config.yaml
num_hidden_layers: 14
hidden_size: 384
num_attention_heads: 4
num_key_value_heads: 4
head_dim: 96
intermediate_size: 1536
vocab_size: 9444
hidden_act: "squared_relu"
norm: "rmsnorm"
norm_place: "pre"
norm_eps: 1e-06
positions: "rope"
rope_theta: 6690.0
rope_fraction: 0.5
qk_norm: true
attn_scale: 0.109
bias: "all"
tie_word_embeddings: "early"
parallel_block: false
extras: ["local attention windows", "gated attention", "value embeddings", "skips across layers"]
init: "trunc"
init_std_qkv: 0.0159
init_std_o: 0.0159
init_std_up: 0.0159
init_std_down: 0.0
optimizer: "muon_variant"
learning_rate: 0.0147
lr_mult_down: 1.5
beta1: 0.95
lr_head: 0.00867
warmup_steps: 0
schedule: "wsd"
decay_fraction: 1.0
decay_shape: "linear"
final_lr_fraction: 0.0
batch_tokens: 131072
max_seq_len: 1024
doc_mask: true
train_tokens: 536500000
max_steps: 4094
dataset: "wikipedia_en"
Each number is 128 + 24 x the weight over its row's rms, rounded and kept within 0 to 255. Layers, rows and columns count from 0. Numbers have three digits each. The size before them is the row's rms in percent of the matrix's.

# layer 10 attention query, 384x384, rms 0.108, rows 192-274, columns 0-31
094:146131103112100183155114166064116133100101080127133134128094150132150161130132154141110171106147
126:182172105057110124164063141160086159119120135123108114122120146153102173148120115138133162172158
110:147134112136190164175086136174180143114121116140160109144133148147117110106145121110151128106099
099:173125168082084114198130133109170148086172135141098136124129140099141137122112137185132140172138
101:149134135134203138118166144123161109097106155148158138115107116091110149106098142137114115146111
101:113112054159158155146126132137133178116161102111140143147124149149074154109115112163136150093130
102:113154188128086108106094105129136123150103111135139114131167118123140118158161147134170122107133
111:077149078088143113147108124167153151162093124125182097087118114138096115117130137176116167123133
105:120146190127144099186153115101104046091130170126139137123134130114137133111099133140141119145124
100:112111117137151122105087124121113110143141129144091132099152130108099088138108130157137163179107
101:077123110138146143151094090128074129138084099126148184153090128149130139144150155149079133112120
103:102199148104113130157091105117115121127141139131130126079125136108153090135131146115138096113115
112:120091130141133137124162036159120124130135128152137130132104130137104106142052132160129154097126
111:107132154098166094122102156113081151104161154103119139112102109158139161122113115116130140143137
096:074092121137135077180097141134138122080104115136179131151132131150112164120124163098099146123192
104:106174167053105098129095142138061123109153124093095122119123124142178151114185120079140118171142
092:138132123111042111156149126166157103121137149091109107111138126107147136161156116117116129119122
104:149099091187187120104198118159177140102125128116154148125129126136103117142089107169121147110142
105:080155153090086094154086107112182137146112154169103066153193073104141129153129112136104147136142
107:208134136069101086144095145154132102104111136129146136143136131130178154126143123159129113121114
100:143127116085112089151096153101077143135176133108178140108102124091115161107146102106105156091102
105:122146112177125158159124149167122087153155122118099130134123146134117138128108081101128128143101
102:079150142107161117093129119177133177121166141122148090127131127112117110116121120116124142156156
109:107103207170156135104164134134146154096125111157153132121133121127109099130155105167111152145126
109:070152127160092162174135142125092141143131114139111186104158110108112127095095099111095130132117
109:098122168156166125101151132118131146138142136112142138116108143108119138082135096071135126141092
106:136182092120117155114120107077102120128073167096114110118147164100127109097107101122121159111095
099:144077101165048146082143155140118143145112194136140161104126113122125112144148104135114144161143
110:088158127174143136114125102161123110119115129112138070098160128108092133105124114083086157137139
110:148160171116139094096146115150115115100155116139146154092136155151123120054128143123113121064084
104:107132096096091118115165176156133078142096131125173159110105062089134133183099114159172137129159
106:122141112103076130163112152153103148154127118128131103146126106115137127116093195097076146120143
105:137126122139158111134131094133084138126111135119120136078148135153104134108095172155127142130095
104:128156109117136168117140132143136113096136117124137134109098135133080135109116118131126167098126
107:129172147128134089139138128100120178103092097170121161116095143131160113136148136101141098087139
100:139133137103119113159154181134130125120105133151121146101140142100134165129108145076121127121167
103:158107147122175101133144086174117148124116105128092152096173081101134121146130138108118116115100
105:145099154113124097151107120143223106101120143148114135152095134154141114144118104120106106140139
104:144079117169121119119120137119145095121151129092129164136137124133125141153184125107126123142138
099:101151147140104059117122114161117093144112118105145158137121150145154086090098105108157135139083
106:131104153137204163137139126145133136109126132125125123129154135141125173166141162148143103132127
108:145160172119131133130122119160197140121101135102126083125148155111164108101090122152095130099160
103:138168151103138098091159118091197128130145119093106142107114146107154175138135084133076131141113
112:126120120100133097134150101145124135145119107122083115100112165105105098127119090102095095123115
109:102116172138073110150113131069128139137130124118144145165139129099118128103109104148108159129116
111:090117167120130166149111151080105131137114139106135131125135141061091134135133109145167128111125
105:153145165089119137121166142137159098134140115119076162122130116109097156132143118145122152109141
110:067123134085093132112145151105164146103135172153125138181157118148098120114144118104103105149119
115:090187120118147132099154080142112147130107129145123137179126092106098116129152128116112127078046
110:108126134138170147133111090091113131192076154065128134113102129196185136117171097136093164130124
109:132124115167129099142107125168148143110123139134111117092101170123113142118153159133136127152157
109:123100120111190117119102111112123148111125146145123105142141121091142154104114155130135167131158
108:131119137141120084088122137136121145091128060149117140140109167136180134166158115120135156141146
106:138125159205082113118162148147140175102117126090126150132102127097078143109175111148150099141137
100:110097107122117154127158123143142077102121092139172055156122135132105103140119060113158144117143
106:160137139093117200213120179152142128112122143137152140140114160155166096160184160109125132136108
102:143114147142076113175125143106095142142104130155080145131153116128103148146099132122139129109104
104:077136156118111133126135174101132100104128114123169147110155169157177124154124115099133137115150
104:072114123117108136104141142123150119091162116136100077170153152133191156124089149155148082166087
100:139142140127110105144149126118119167117125092092133133158113114153112127122109099156118126117124
102:184101173104133127163114114127133149137130115130127137146127163141136130099153095119135118125128
105:180153135141140075140141142141128124100173158114147089102103169121091134144132169109156127137142
111:103079120124144158165111109112146097165106110121133109128116116152169185109063148139156111125137
106:131151116129101132161149143093141107124143121085122085126106136101113138118159134087121144105113
106:151110132137138100125151172107109098138117099132128141124125120080145125160103147149101104093134
110:104125172106106129147107145096103117105160125103106128129133138097131104102157129117126085123091
100:149141122131165169168079086161122127101126139128150138127115100098127098087107131122129136125128
100:146067098115138159134143143151155118136156118104144129187136141137149100118135115132128122160102
103:118123155133172129123140143141146131147112122151125162086111145106109142133108119093139156112092
103:167099117127159142143172142141127112112112118096105117150169112156087123144155135124130139118126
106:191114142117115132145126140143136143113155187162092140125138093105099174083144108130150159089131
105:121133122116157146079144097161113076154157167092156124098120110139152124139128121121110096109103
106:131147117131051154151112103112123120122141118144113130159099128141143087107133091140107112148114
103:121131113123095153126097105102084154132117137114098096133142089092110106131138104136095104170159
105:120139164113097138169104196142125091135110138122115141118130121115138102143128132153167129173119
109:120120139125156143188057108196128138092139154138097125122097107118137150132161068110150111144099
105:164122116162130128208135091167145162112134134135168128122107134119127114110122118128110110120122
102:106114100193151142115096116150152109165110172131126145100106167094150124120084165128083136148109
107:152128152134155120156093159166121157147105154158167080141144148126134134128140111144098088098122
112:151145114135114110144152142142122118140102102113135138124146125119083159109121146118106114146121
103:127129117086164092123158134168131136129094128130113143145120115119093121149128130123131126168170
108:158138125122140141092138118155100128161141087102148076102171073120146125163104132138117145163071
108:119160136099104141161105089087157130153145149151153131128153139103105111107155154099128127118156